config.toml
n_layer = 13
d_mlp = 512
vocab_size = 656
tie_embeddings = true
parallel_block = true
init_std_o = 0.0
lr = 0.00547
beta2 = 0.95
weight_decay = 0.0
batch_tokens = 32768
steps = 3757
Each number is 500 + 40 x the weight over the matrix's rms, rounded and kept within 0 to 999. Layers, rows and columns count from 0. Numbers have three digits each.

# up: layer 7 MLP up, 512x160, rms 0.266, rows 291-372, columns 80-159
# down: layer 7 MLP down (transposed), 512x160, rms 0.266, rows 291-371, columns 80-159
up291:481530583459469559463480444588470505528442492539506578524540484518463485452501443499542518486571527543452513478512468430489489504474517543453516504454434472513569484474549504450465459447477518517468505505521484489492496553498454470518410557
down291:572544512499514504577511523531464563532496423528500471501489523530496490483516486477506471515515536416436505502468533507480459551483458508448536569518475506468505538545504601491591526467471468481511536467518489501509466495460486478498591506
up292:567579530509445512465495495467502483492491483531509482516566480535459497527500521484469563524543532539481537507485515496481513542507519521509518494485473516514492575514487502511528515440485566485493551508514497579467479468476519440516519518
down292:437510524506517496444451507539496541561479496478525530439500514590492479477482497457526526481491494474529494474481471511566493450556531558473585510534610524560527411501576485527472501513519446516472427431555483497501485470478479456474455518
up293:575457550544501554465469459480573441521547598523536443478535573505535513476511495500486476498545541520547494479454537414509451538519478509461469488493488468520492472468459434574579552524450544500481484401506480474446467493573466536415539469
down293:482475444477474474520458478548520462472532420393489491515520534474432486471539498587488535518430458524476612442548505548516485439564501462456482472520491507522496524403422552478534500493449566494611544460512615403478508463508491583523490502
up294:533488540531528616499532455446497534433566410458462474546388466488517489484393461503517558459502472520484530445492499489505522541527516467437567504455503479471523505509560469520547489448501470594467556555513556401482493460405473562452496558
down294:506461491490521555493451517477599524519506525491522475568455527565507532498552505486524488517527528567429478524487452477495460415477532506448511550505461482544474567583465428457554420519454529451547474560508524527531555494510420563491408541
up295:526508504488556529574524525471463477525509552471503466557435516555485523509512529501437488489530515598527460533491458448528531530559476444432517506499487507459452533516484502465491378518476515505457538470514496461511515521572494541487462494
down295:457522484459505503504528532507516513529456451499455541459480495525484448430580497452470487572497484496511517469498493495481430489474492485537487508482494521429458489446466509567548554515445463522461435537472483488526524481507464492480494549
up296:495519501490540449485447515561485470518517489538568524546473578514454506442466487530475517524485463572547518434493510520446489418552515487443406501429570452436429476505563546504509484485537498474492573529493523562428544407482469482513455484
down296:524466557595532482435581545501551484510468550518494456513451442553483449509490459456521511519379506512533559444500553552507504538511503586454520549526450521480523521444517511494490487550468444450509521487399531492513567529503539457452485532
up297:534489450461482477545517520500475495504445459482492529435400472530480545472505493486474499503493565498520532558488420498517445519523488526517523393481478513479515507458539531518541482443472556583498538513531537546554539522521459526396439547
down297:521487502500455487432485539486529499603541534597547495527519504506524455511503486523448477480485450539466489507547538426465540530468538477472534543508428471519443410559508521424439501481488557468476430461443458549495493486497508540468497444
up298:537474502507484567496509509490546525497519527530503453439472466493518541419535561529493483494507518479472428556466527583523459469542504541536567431550444537503566483548430456481479506456480534529485543469497552577480480413453480461471485577
down298:468507500489450555528554534486509522516465465504452460516486522437498465513463491484435498488432541475422457617454516553514454510566462475528443459462483551528518516590529560495509531458484527526524440539427476402472511548522514495469446541
up299:557508508516473517509455503494491516484455496495435449508545436554393541435531513562473512499463527555457513545559509476515478477496474566539513542443520520545573504559630561467523511522480413560462510510423509504569504512462532520469501448
down299:548515579507515503488534484517534445515542518468535539485500437462464545512559506590525560533484529503613504511454489531496459556482434548509529502539528428520442493491525459548487495494474489537519566496503409520500435500532484513492454475
up300:450505499559502601522550504468404508419500401487574517491540512452500506475449531475545458474496546467397449450512455471492573441575644449498472499496527558506515489462507486574414466509553571529513448539519544533543539446439465493534538529
down300:456479538494555510496488509531474473425583599469503507560507506460489459431529506518506434482413562578478509486504423486560506430527576406501545496533354581474508460541522475525459513542509521483491507480460606565496508473457506472518535582
up301:559497496479442562468405524542506471481520426465513508498526521492533439446542510434485456497484564540477501479434401447517418522567462481576514515508417448525506497531523445501540510515483514454487450516487480501486485493456526494574461519
down301:464491446451525514562499495482480492501527520463559620481511510526537506465474499506465477474555418497447489518514585594520539487493439633447501451502479525446428547575483567579462487560478495548522504487481558472561495550504496586441481527
up302:557482470539514561451506485487494509484468440593468507573605476523375571477559445475508511466431541482538532472504469532517551489487477539490473396527436537531519560525515499485512533486474499498522590517488515529479396507529486514480517482
down302:455495509525489568472488506475499497538520517465494473497509521542525567465520464461449512514467468456513537457516524481522517515434503458446533544455438505493475516465582580460547521520512580469545451517496471503528554538484593417531513548
up303:476463534468550465491518501555493472467470536534487484479552495494533517531506498452457616447534513439514599496479401480476419529425524521485504487495458530535527460576498474571504488478574462489500493478457456563588518443530538526545514456
down303:485535547466524512493458508449438523553534495473481421551503548445509495492568494523507488468591529484554461471497495478481522519557530540590552479508492515460524462504477540519529443583450572484451480529473487468507590578529435493561503483
up304:524509461555499464524562534581536504475541516438500505503550494443498551436451491552505551500473536518523549540474486446472508532455478446567498555481573498529517549518524524473420521532494481421519503458509515464454568542485500489467508500
down304:459487493444522494522444431457489536466485594456557477540524557505504494555521578573444573545505411526496567542477420575528551538528468509507451472510494533482532526485504486434488553536534457533517511515527489493474441500554504496448458510
up305:503513509480539551479572484513585497557469423497490500481531508481534504527513450453495491518536499548543503499446457540455543482436461527529485523552448519476606545466465492452587457488507430533438465535472543489564534512535463460447578448
down305:482551460506499524526564552492481502527408496469558381477569515571512459518514467563438493457577521512496528520535522567529475457453392469512482442519507502546480494497422484544532505489480456549538493444513524409491467475525472495567474477
up306:470496500521460542468561539529486493418533496510476463512466553504504502484551510480500520511451462508496538435477453580452538497453479511510522490494550504498499464502489503463516460494541522586498483462586537499522474557512504512504477458
down306:515489535480518440488437516468471569531503539472523471420506531440460510496498455479472467476545490479578461511536492529545478514472503517471451485464452503491500511465480504549485477556458460497500585537467445486456527551549474505459518507
up307:486507546528558511484494477460518553515598489484457505597464483508468433530551498517458508406501510482434568543483512546520567518444491457537523489520562483537449520471512508535506549505453509519497492588487533514430559442400555449486500452
down307:473600446462515407505457530525406415543488460435483456564529543523507490501530471459518529504483473549487557526478509461430484508557503527446426493482584537414521505390539521402479493425509444507496473506490493488503489498518541447543535539
up308:565522454512533492570460520535561433458548545519461395506438460504487480514538440491489529494480514484530476480455485468553493503510448466513473473527430445478517529488474545570452479427486538540542556513492486466460473512543433469448505516
down308:565560502470502494378501551554511480525433578436524504507498554471427552464504515464370493487415483507522483445487501510520479593471438483465531484434464454500528512562456516532461465518502545450522476525505592511501475543439484471579473518
up309:448461497390531496520531555506483485481486466438487445501443516524486512564512534529523486412521490476390438421443396496570478504564505469513502525489539534429547530491535508561482483493523465504473510523500488456484547524527498452506451540
down309:486415505449517457517490481507493471440464491514421444433461569462543437414524477419521488582506547522464572477533516452479428488496440505510510448505491543480495460526525459439505521495463499504442522552475483531509566562472565481519518522
up310:401535498527511427482505514537500551533481516511493592465536453422493502443442539512607480571452624540463497445508527458469457492485521524485463427518533560544555442484542572498463536512501529452490453590544466562487517538515471517463477493
down310:516505526436496433538490501516521466374470519555519497453534470513481507502513469560567546471450596480595557422448488488487497423530459529468494481528439458483584499435512539548464505535473506600546486482535441526536447459582485503505560534
up311:499538587534493475488447507515497495544472526454465433516508482510542516461488529470400502510536487465484546434536491489442534502511477414531507499574569479519570432530516514512523545520527487442397470544450453535447482518426497487514526469
down311:528520579585499428465528506524486448490452565527480438468478478475521524527436578473457572503519466410468519518541569504563434503484516503494540572554485498522479495465539534494476543461468481540449550448515529460490491502462496507506451459
up312:528537538451495523519434460548470476487533516416519476508549484563505485457507559545509521464475537514521482492493391514485528577514538471453514447568530467487537505450534493470528541479465507510439509473471471448590506438373558428483504420
down312:482452485488533496516505556509471497499594566459425507458480501558516525537481505433488533456508539491385436496481548480493405469514481455505488437548493570519445487547501547573524537469479464453453545531443495452475457479435507462527485520
up313:468535491499524520569540544479537516482454531546492500533489532508540502494515532499433503490442474537490531461502522497500455494559532523529553544516487460474471525510510514544481493500518526451529529501450480461472532446506501509526495464
down313:504452463480491531490502483496470459531541536553478590512520501518528501511500485526504452482514451500522556485493509458525523432514524523491481534508485513505540499516468501452548520509542431493544439496539465530551504461517482472469542492
up314:451521609541492486612409497482532496559501467498527494475564508495501568453579555566492547451552435497505510510555511442460469500555517560493458430457478478454567531493525497480464480490494498546461410498528516470498431500493535475558454501
down314:491500528473504515515401495456512549449604535453542544523433593513481534457515519420551455499443474395575456531477477431496470487514530529544379553539452514443485562536533496496467437433460471576534576499483511394474523549576467470464566498
up315:487476556529500437537437479561501533417528513541404549485492464434535486466516543516489502488441505488440495483525493459492482465488520483481447476462523500485530472537481511590450473441580434498493560528511476477550515490464594481517480512
down315:591487478512470505476584538472532442514512489416528528519454555558433485547490530465497466504496555581567456460491496454495529557565466484501592548584491520530488473419514508490513559539442562503552531547536476511500453496532473551483535540
up316:537489526509505458471487561433432496542532491613503516419490556495476428544508468457516515465471532571453443499446503407547476539547494513535566504553593470455542501510472465479576462493508511447538496474485531476542517508547507485535479522
down316:466380569522551556521471573533530531534450476435508526514584457414540513534511459512521550463541569482493524545517520441438435492431437548489522484505514532467510414554519538527521549458533412535539491479517532537465468525429536482543528570
up317:494558509551506454488472477490532500476446466477503486504538433475479506484506433444489483498465540498528566577480545593489452440501529572486527495427420523446478535436506470534475517509507481515466547472445527558545542480492540471521513483
down317:575517457476487506478556516510463494491437489544463480498458505471482498465495487515494428466457442588473482573518502542556568511452567444448446487478519467491502494546550453478416508482521515506540527524553449491502538440542486522554430482
up318:472431492517510545428521494534532512498460534587507471512524614463557463551538546490492561479542495532555499488533503556387533570488552510504477465441490462488477514452554482534462476426537478531512542457451448529540454487431537496498525533
down318:537563458507490467510542468463435528447573481443510499532504478558536511439580513502427483528434411484516457512502456510550452456457549546490509476535482503464521517524451584529464449528476531540542481507487505431505481547531489443574452451
up319:514532531539535579541508486530483487456523507484457427427534441545501578529473451485520521464530518462475520455475477475506370490527458520489518401495465470521499488456484564565534515493468548535477422490556551484512492498482444521507538476
down319:487551551508393397480460490527480492542508558489520458505492521459522512479465556516480524520499559526526467480472451502511509545530510461510477544492473515492595483493560524528524544456464546487493525445461437455476502519466522486452481499
up320:516519476487516473461521512535549541460550534539569525498507566450473526499506494489522561472537535467425477436506508516592486441406463536491487496525498483495514578515440494504462471506502484551561522476434503502496433515512558508550522478
down320:513485560504547525510528483547512548516498523585587538408507499503541551438482432573457439541549432418596488449506448504489561526550493492529418517517478561516525492557539469462419549458527507506521492418501482598450564505512537482416470423
up321:536588504548489528505453502555504475519494482488535442502530514472463541501515469523523467485536542451440491451479507584496468458531558499453530491539548423441515437533485497492534475459465524469497497477406535486510407486529437624528493434
down321:529450470550499523490478546536492477459499542450540487522477469496510494463381527438428497598467475548475493542527530491590516534477497529556526463452459520496456456488582560497481386513501552484490474484491527487493520544446517479541550456
up322:475557438502457399499546484431493407495457470568532603499545472517507537515450550549483572520537498516516550418534487544491528517520479549455484528478473521428567512535487501530399472532475471466541445482490442508509506432518590504480537452
down322:501514579494495457473473421489523425559452506558472494540469405488487474486502486526443537540512575514500500518468479454505574485536466495470522583487508540441513567469529544516472520540413609505508478454474490531532530475471495531459462519
up323:466492547526565525507514566446505509397477467420538484475501470408552542537464499571432496535490501545496492440576499450502462462547576568463477495484542508534562531484498517528486472533581504506490548491549485486576556467374478475498493579
down323:464478517384468471505523542525508495555498478525471486509533541455497528548520551476533409432438437525510532574475431526443517496499581474405537434493504481549525479560516498431494454515492528503544525461537457494499492505512403540476465440
up324:551460459531448468519498497472553435480571604502530501430497432535509507438538515464457475527475562535487516480427450491505486482465476485532584510539593557490436528515485470560479460428435572512503520359624532439582484529550462502462482598
down324:538535476482526474482479426501567532562454436441477559504430512508476505521508518529473511409505408454449506547564410449496559581508535491464507558518521450426517453526501417393502574436484450449469522489518526435496509509528566531549508529
up325:424511494442546538490569472461533524431514499499498522483469502511495452535546461454505463466474507472559528429474499477443426489518467515469553544478509525509540529504447441538533497526475518476472480567487538479586481522559484525491500407
down325:497516501482532531500513539530449480519477480522506412467560427579512503513461464503441481488558513497499427504515495486446535530523468439585512539534477471513486422431522572513538497527411544492471488443510479483512468538546562480526488419
up326:539497493483484597517435463537501510476467493460427534462510493508611531486572524475477565502548459537545511458441559422495500519366527487570504490489590542534523494458491528469554511477551495508537448424412512473469451504477509519550479461
down326:494504507541490466539469489484464418458427462565487534492478475512471487463506477453544486512526521530536486399468488515566512510587486469508504473481522443493484570487552454442495487571530523537520486484504546556528501516510550494472481451
up327:584511494504493515470415477518469453485486459457505505557553456562492547522509491457472555534464558520499478469547526504557480450514480514423515485467551511476492565575490502474508483495568524461506504573433558456533462480410449505514476565
down327:469540540522505470456419448434496517509505475474516447452528471432490473553456440543524483462549524531506530457461517491591512533483492527473503400523427505504506462530521548459524537527491561531437522540478547491522515481440495474465449564
up328:456567409556524610545589439460518485524491505437452550435485521463454539495514525481509549512441491446429514526450508448399494483488476534541509447433554473432559528499483514553535438544431531495535450440534554470526490530451509539490404486
down328:543451484512489551496432523518493502508464461548520518461476479483482491565458441509500534465531439554513509548492467486489550541503488524439499499604492446500465473502505488450487473453555475513503457503513559585504477573553496420487576476
up329:532450554539571467528548569522506484542506543471440467517519453463509533535450539455514551475509553550567555522383448477532538469512532560476523495459391513485560503496460515597475528489421465485494491421562551474526578494513451457498515457
down329:507493504489467512435454427495558528471490457459615513568482460467557498486482420478560519492499533462510497470478472560448421511529518428489526461470550490467507520456471440549540460536483528414452520519475528574536472579421518451496465498
up330:502509516552497412504537434531527563458479511587479490527538530514462496500540479544437434472537538491449481479481476504543510538506480515485497508497526546496546534499585527512521444498561481501523532460455565471509514508445455432518434594
down330:469474489473505439520524484500545419515490522505465475556446528436541509518493488548522513462546519480494534480505528481490453496484523493487480515511495507513512474559485430486544540528434486509505518577514508528504512513509458471518506540
up331:519566511434533485451476524545497578432493447532558524495582474562499542550535569580515476555477509474518491464499474476472487525439496552492495532538566486434531493500503493508538460482517429515503479588474472469495455490552359475532462528
down331:475598447556501467526516547514521493475491475410486452480512497515493563530500498560509458526469507438549509461500525456539527504459462518480452613522527522429533502494438557510515484438444570508454476543539444517434474533544440549471512516
up332:401553516566491550545492473543433484501440554486548525487526453502468430513482533551570461505514505459471496486527512409475506498484533534565469499560522485448548469475475567514458516507472473451472520480553484525476479490528494496556465500
down332:511468458503509517499474492507521551512462532580481477517528595480502480543557588525455536485504447510488492529491502498470490500500508472506466526506441523568548492567516494481470494459459530483502482455425448462512510496485525472504521543
up333:491569499490567518471541519580457551555513516536474559497485500492486479477510481559527474522551494570498487509455469471529518453506494546524543465522477531536466409518539495539554586431492492523451501540446482516546526507562521451546578470
down333:528497536439515457433518517516560468453473456546515446551483487422441493504540544456460542520510530453489542503478493529512516478495500438555460572488535537495550468539489554501452483512529522531508477519467545494596515517507485460524555511
up334:451525455513483475521452450512437483543450502536501478481501467496474500517512506576542489501556563538512548534558503434507503515542494498585457491515499537482527516549477429435450541573454513523432453493512477414461469508473489497513494473
down334:470402506517415491459502540568482468484501548528481468522489567470468532455459434513432536486463555498555530499474444567461463510434493488495541546478506562518483488482495503549445521511544526474543486578503470511490482478443495506576489535
up335:623512487549539494511521416499491518502502474530559424519401531441491522466517464526542543478494533524533477507514492498525339488456453529464482500452465481536578381494539542494452497498455528539460453402561470502443476459515490519516514482
down335:543546543496530460502570593556528476474469445501510464484537447560460514525500422518487487516510537534507485447445495484501558524465504501507494572534448536537523480487429466453517527619514519531511456497569483458585473484512531531467538477
up336:520544526581454535541528540478451455456616518491493422483459501433549472502542522553464469517470466485463503460471492528553518536427499438525463450500489510475506460520483482570421537500491476568487527487513497505518485460482500473488554452
down336:491508487480433570413510530482485526504492480430523498473482460423464533544510510547502501510496432538588402510454528553486577496516496558469637493481510463544468529521502489477449467451513536465462480541587487529516509588444549483575482472
up337:524503571519534496525543491463467500519463473540504401470484471499496516445460493471498472526500503479497535497528462461488577606500518512422462507493478475478527592526490409450547495495524537508533499534529542490447473501539449523460546544
down337:553451492454500510413492485496496469465462546524541495539524493416527489493494499461524533608491426458563481539558482549449456480510477492451553494525541452499440452502533514487514512469570475568469464530475511502495530520501509500420565587
up338:493482468502502469494496445468430547544420505553513485472463538461509467514555580520543525533537500532529551471530437469460521583492442508524462425534475467475498510468532506522452528549466527543502502546473470532558521432517485542499537462
down338:546400500479433511523504533560576460562565481483469494455467512480492515471521540499508434493514532568522495494490508461527595489529480501496505509550478468546495498504527440502404464471471557516512560582540459458562427486538454452490461466
up339:480496525465537452502523484463541519488494564501472450559511499515478497451489480467527473556457541613485503544498441517521441470441494488500486469474502542496525511490470491500424491496464463472472543455447519528478559463532477465465509500
down339:542468552501500450486535446469517455513487421512494515497484474478565481465503527557526513499543472406532525500514575520451531534477450459544495513555500527476559534520489546466478511487499550500533506472461480506461477613532504525486503484
up340:581516531544548466496509454474415502476467524542510423402473512446511515441474532578449463504519484521567450540495503421570512605515492578492495489444421477503488474456527528508441508471468475493583486466543512478467442535494513499562488408
down340:434441455503432508428514542448518543530516462460518518523556436469603499501520505510546484418498526616450497450553463418491576514457568452479474519572478447466526492544505518473527503514518501605527510548524525507469539456559507523536464536
up341:508583507495559566550484537550471506467488549557522438506543511456569431371436511442502460504410465461441567451468500469590523454465492512530514547489458482543448480480461487541497511489503426497484564469529456501473465498556465493464475458
down341:502473523491537502517489520485515477525480495485477522504466522503532499490523445568511534556480554449559405522548520480528451492528495491451547529449487483372542494460484525459510505484590470505536469519498514475492482549488460420509502475
up342:558489473521476522574425539500478459536496466512551495494532486469529551521517504592489580553465487544466534539502448593528453522432520492520454530490476504522504490438495523468512602546430411488531490554487464540551470482498462485489506458
down342:495513499529455542470538484541464484582489425482545485498464508456569454531503536533483547488469442483481504489478516499514517535511495486458509564503430484546445550520509529532486521493501495498508439535416512470413491490563473488539487578
up343:521471462479504624524511490483498457494517490519555473428576468450462542526530537599471485508441467507475479510381505535497545452459568440550491480489553464507486419526529526583502453528466453536542466566519496487448577488508513473463542606
down343:525476565470445507495487472474466547581488553524535479520539503511495574507493473505528457489482553495454435431469498497464452547501498508478505533526501518502533518467515512440523494563522543534514552540515549497559457516514483496467495499
up344:487494505527498548491528562464475488463510489486530523531452453536473446551477602546512503490549485513559503521430485519505476475542465534483518505545472532416462498552514500516611508494445541519517509533525552558445525499521458520476509503
down344:553488620402509500466490517519482522480491514515457528475550515515498530490502473430455487503507573472415510496504549540458512495490502507506545483503483482477527535477511475498483447428501483506512506495507488563490549505445529539555486451
up345:495474490546573378474478544503491466504478489542437493461486411501440483474443449551533502509479488476494470527496525587492467512537497569435475505486507461490491492507471524565519513494521502418515446477442482468479480542447579516502467520
down345:516528483526604598505461469464457492494441476514448439547512504536468491440475547483515483477471510585519537555465498507544529460478474448570541532464502562470482464494495509434511482530484492485533493429454508417588523405546530502554437503
up346:510529405521459456470468481614492511500461479519538516476512533534490533525492512492423473520465549543462493512516479484446493513510564507516577456512516492506508496477482520480532548488492517500521487560432559445444507476569475444548486548
down346:489485549470405504502525449445506513436492523496457479497467480503510499498515471504535441497449430477529521504553507483561467478468593489529445558509489473492480499483494517541495512503493488482479490502504482494489467522512469509474542545
up347:483528584430519430530496464574523550509531408559428546570481499519511512478514504528495492545513468468504539501465431455476552547498456457474519532466504458471506483482446465506444517544455483517565499519551503445451520482530486476459546537
down347:502482522471604491495498472521592502557496470586421475500520539519639491534479562505462489523502486489576530529502488527463531580497499477558498480474444475420487534509459454488466523499456506481564446495492490588455520525480478527453454538
up348:532562506526478537495475475452534463485497502488531534570558568542521509520514544493530578548541518500522439421475543555466532525464572462541543531508507442465505526510524449496449468512531526517555573495485582454500481528456499514486561543
down348:571483505483537516442480550512541481571506491529541475457490469490545447481446524474466545512465561569469520478561500479500429455480448447505528571584472544453463534535455469505539542478509502487474518509524484470540548516500539486496528566
up349:536516571482485454481485467492438563486451481506519481559485437506450483492533534580486533455546411534467498522550491478420469493468470526477463453512577460458492469469510535527476459414531541552479494460474520496588513517464537533440491548
down349:541420508493497459576438476551538466537496524462504484490524471469502475498452491484519529489510560473505465494421485501523475485547520533556522442533510508470495512585466507484456570505546553485462515505538452471561567451439502514536559488
up350:507514472555493528483518482513526428477490522436510466447559480489468525511526549457453538530455470582515501475520547512574466488467508473581513458513543478454546484523511480467516465444513435476508553486446505551487504487484447515513474446
down350:502496518516500482474448533473528514538519491546469493539505506473555488512484425482468536476496465456482515541487484501489526552541501546520530511455501501598516460489475544448515483498489482485477480570522486523449464512533494440513516505
up351:470464486538481472520547473510564493544541545489436453470596456533449460427431540540439562414471539456518452480573500425525511547528529549452496446611534525547527559435461472500545581452471516580501499486534460469538500471501497458525538501
down351:501481488431411454551491487534455530446480521435499505576494456481533503545506458520526399483578485556496481482420470455502491503498472512456553476504523519479487585474553564484537479440470495505452579540515444470539526524464495504470551494
up352:518456495537536457558505488438503445453524457555523477439574520579508499447451515460505543459525477488560531517464467451564459413423522463503427481538452519454496506497531473538507539499426514479518508504468599471545456463507459561543457482
down352:491427524539505549460484550446504563460556530508494475494445510471535533518527515487518482494467525509549530526452500458516460458505402501430519514531470530419477534493486510532491438544454433486484512564412472476498533483472476459443472479
up353:484599498496540503517497498519501469514478441516507546451481476543495456415502439479463567455478493490523532466464520536473498490503489451593571455508481532436563571513477478507508512562492468511458445500418463534620465487498536498533487472
down353:439500512484510522469483449498530440497517424530554457458468512550568478475461507428526436410537513468495489492485487550529479518475434539541479478466528521500559489445532513522437519564510508509504488512460538566559485416513544463484547490
up354:537461454570506492551447462498459472517532536575573523560518515536478488485484465540545499546576475531501499532456506587494422493447445451549540545455480525533486532446510443513504498436464440496534462470528483522503488560517527457460509460
down354:520471513579467476541530522591456476508547508452589482537476530432449494437506506534478563503451528462489525575532450483536475487505439549440460406539535518543499534457533503497483432498500483569425452506546527452499459547554442478486528477
up355:496527484526549513506570554429426505464535476495533473483513451458501505527499526500472529466525467458499443519546489529503508460489540488489528505495469449483485446439438553529474556466469537497494569514458583453528467488562580463508519486
down355:534457561518454463464483481560587509435488508536521559446488534522477469453534566449535483541460497505518472512438539528430493487534493548482539528446494509471517521524575509490412530537474515436472434550522507518455450549499440551506488514
up356:528490523509475461500477559483556457477492492461510546463531504464466428514458442599541573410523510495459530400536574439484465514515439548416496501472509535575568517497552533543485533480463544499495471535467515529479476570500439551504551543
down356:605513557456531587579495493526547477562490487464458455504454467493467526507480530573475481473455443517575390573506472517520484516547478533536470554481453444490469419484511455491498437499503510479600493529509535506550501476550522466567505484
up357:506406546560517477556538509520529575463460514510611547483544552487450445500591544548520556470434521456446606480496594540455463488551457510483469498496468524539470497515569542493439507551532479479494461518529506559496511515536542455498452503
down357:515534496443513528434487454477497482463492483466563500433562494497512475506543466535544537454537497580530537394516494529424505468456538395443528532540493464563494545429479504460538518492494564510519489481544434556524451425442506565452513465
up358:502530444514497513490478526553509573541398527551511446479506480513473572501551520526465541489401471459528422534495457495491538474470473446465571479477563382428538433427525495521530488450497551488543512523579517465452455530530448505453519460
down358:519461538518564514497413550528490478555566468503494443525456516520439556509448484560431493464514480580498574482466502479480555488527564472533396524529421530474460533587399560472551445509468462525509488523504474489476549460518466449502536524
up359:487485509485486536517529518448513568497466482479531494516474522515498458537489532478490538518469504517446537539495462513535464493517488486500501495513487554539500482515442521519506520539563489527457587522426504511521511458507490469452555525
down359:481544555529520509460537526499544454538505582561415594438523486493460559478569449487481480456516440513537511496500536495434527499533512512492572518548520529570461493446496473508497495520548442434481491403504493515500455519502520438484474450
up360:493552485552592449561462494575484487447492495594506491525486463632491572528486524488503458513562437514448435545563461482532439476444511547510458524484460442411506505465507504468480475494508453567479520479443511454533484462494500528495530523
down360:436468496461562515541496512493576508507580487542428527559530502468493527496544408591509537570460497466508547457516551518516477555588447546532567603533481613539501510520489527536489482550485574516563516567459431530462510518533491494493592477
up361:501490553519494500522480482552440562440476467520471469431460446447454517525461515532508538447488611604487545524480547527537474458480483468507462476485570468508478449527489519502466500493457430472485505454538504532522468534508463510457524580
down361:509441485409527420490403465490542509528458536522497420470413484480520460495435443502470529530515501466451549452455544506504515391432488458457520465489504506528521514463420569471553491520523572422526445560430485561511539499496509477489466553
up362:539399467504492573458484524449565514545525561444469457550509581514480538500520486526491525446505434537525510454482470400385501542478455563517482521448532505454482468495529457544525487485574476491482516516526493485478509543458477557470540510
down362:455461468473503558541503492498510485507425485519467464490496487468569485497450495527514467524592520556461512493497516508520501574516463576491541545506554530480508553468431484433519561451548477523574469456476429502558530539459543525575571530
up363:470448475508422490510580551473459567531553432528469539513475533486502526591466504488478587487448522499476540516549492573511513541500475469531533510505494509522489435462491451499486520498537505426501536562507571526470503515491503522516478419
down363:518544537503514411517497455504485529503489427530502526426431501510567547480427378423454513554531450431494500473560441456558519515525522538536563448386413487496487495487426547458530508524511519517594517486459465466557575526555458505523490494
up364:471464576514473483549502455551522534569529510547471505511458506487487581507496450536452546528482532506425505503435545470507459571537459576454479512476469550481521550514466538437546478528569540561527468547554444523455518453500500453455467538
down364:428482539489611443513474495492497517548467470546421481500500484483497546515520483497528536530435569514529487515566481519614578490497469539483531468562419521374539496426434497551463530543503423514502493479564518572473473480477464488465464477
up365:451608562465517545565487527513471506406525504508469424511402544504572512474505418593499512480569504476532509406474472470500494440502470489472555453445485462426535540505499527399379447471549495589528464492512540508523484455473462505562481435
down365:486459510481445446535466516476505469497533516532580459474533496473442480544574485588532482520427423476471491485487523553514505447553483484537526472492581422544467486507550550451413527420594568507545559465474434559478412523531443452451487485
up366:503460474501476496520548541481523517496537529518496489480479467462467509467480535490524497504553541472460520460435502467536538524471487486487505565445504502478489493593448438468527549476498519553502516512437430453517557403510553511491549529
down366:463509520452523457533518522485596543497523544437573502468582500492478554491543494451542441464498528610470525435511511507457449528454474477541509527508494562463498466475523469533463610520508500402546443505512493503459509500496518440523575494
up367:444523502505484527541512497527529502558619455461490515427504463433438519527540461486543494477457522564545470393439479578489488497511443479456469504468522524524499512525453530511497485464513517528515487537476521511562522536481444442512513495
down367:503505498511551468557532525432419443542539525511485499533508508509482433489464436489480473446544504537446530484501406494487556508483555462554436431471579552441492577503449450469522495501487446499520536530495526512540513521578583431507427537
up368:421572522534466545456472546492521488507582467519477512475496515460487482475522412550504441544555464541459504516545478465492547432484553556522512536480510575429471521506512476498486467498454471496504528378590528492517507523512495456454510513
down368:503588471504412487513547521616482515518472485484506536594436440531555535541571545491463544493554463441453450533514490495451473504481519540484470537465494495439478522522476534524587561470484481486557534481473486542483515436498472493487544590
up369:512503570538566471495525521465481473467486541479484449436500499543531566459442467538483482493437512515404492523520571443476414497478519503534519477563494493429496479529430481517452567478483511566491567535569481396462459543457529489534455484
down369:520468481482500436509545524543471462451593517449513499444466447554575551553505470465451474461484563511466506524595581454570528577543543454494473564396445552492508561470526513538529424528436521536457502486482476516474463483508495455566401573
up370:566486460549549477482456542476435469416510443512617483514528463525527445471498486517541503509553537505532530543525491440507396544472532467497537488469492464469582492439482583570535510494536464581500508490500575507467476474516489521581447530
down370:492492473503468485480562455503572500494489507481501490499519563489540513516509510515475485470443460566515467475516453512445525474429519534502538527483518486519426489524467528549542536577516448482486468516481400565487499546497499529520469537
up371:489463531560526482547469495463549566473518473514496419486522553429507524496529490495459443542482406465468573526494493520544497483494590492501470613485515495440562476447412520497447482521526551538515583563453557475490505495489458441542466520
down371:468564487473511504535560517482522524557455485465514436513490531552476469481468485561498450588498498412487495470420618483611515589595508547441561491552502526509409523492478546482475412481474514517516543535495492474484518484483464490462516414
up372:455349529485583549544516452461477563515500547501539402480520442457415460476468486460518450559501483543583487527480519547453471484486485449541514519497546426489506533520452546454505443619496495492453403476465472446498484533553560419555478534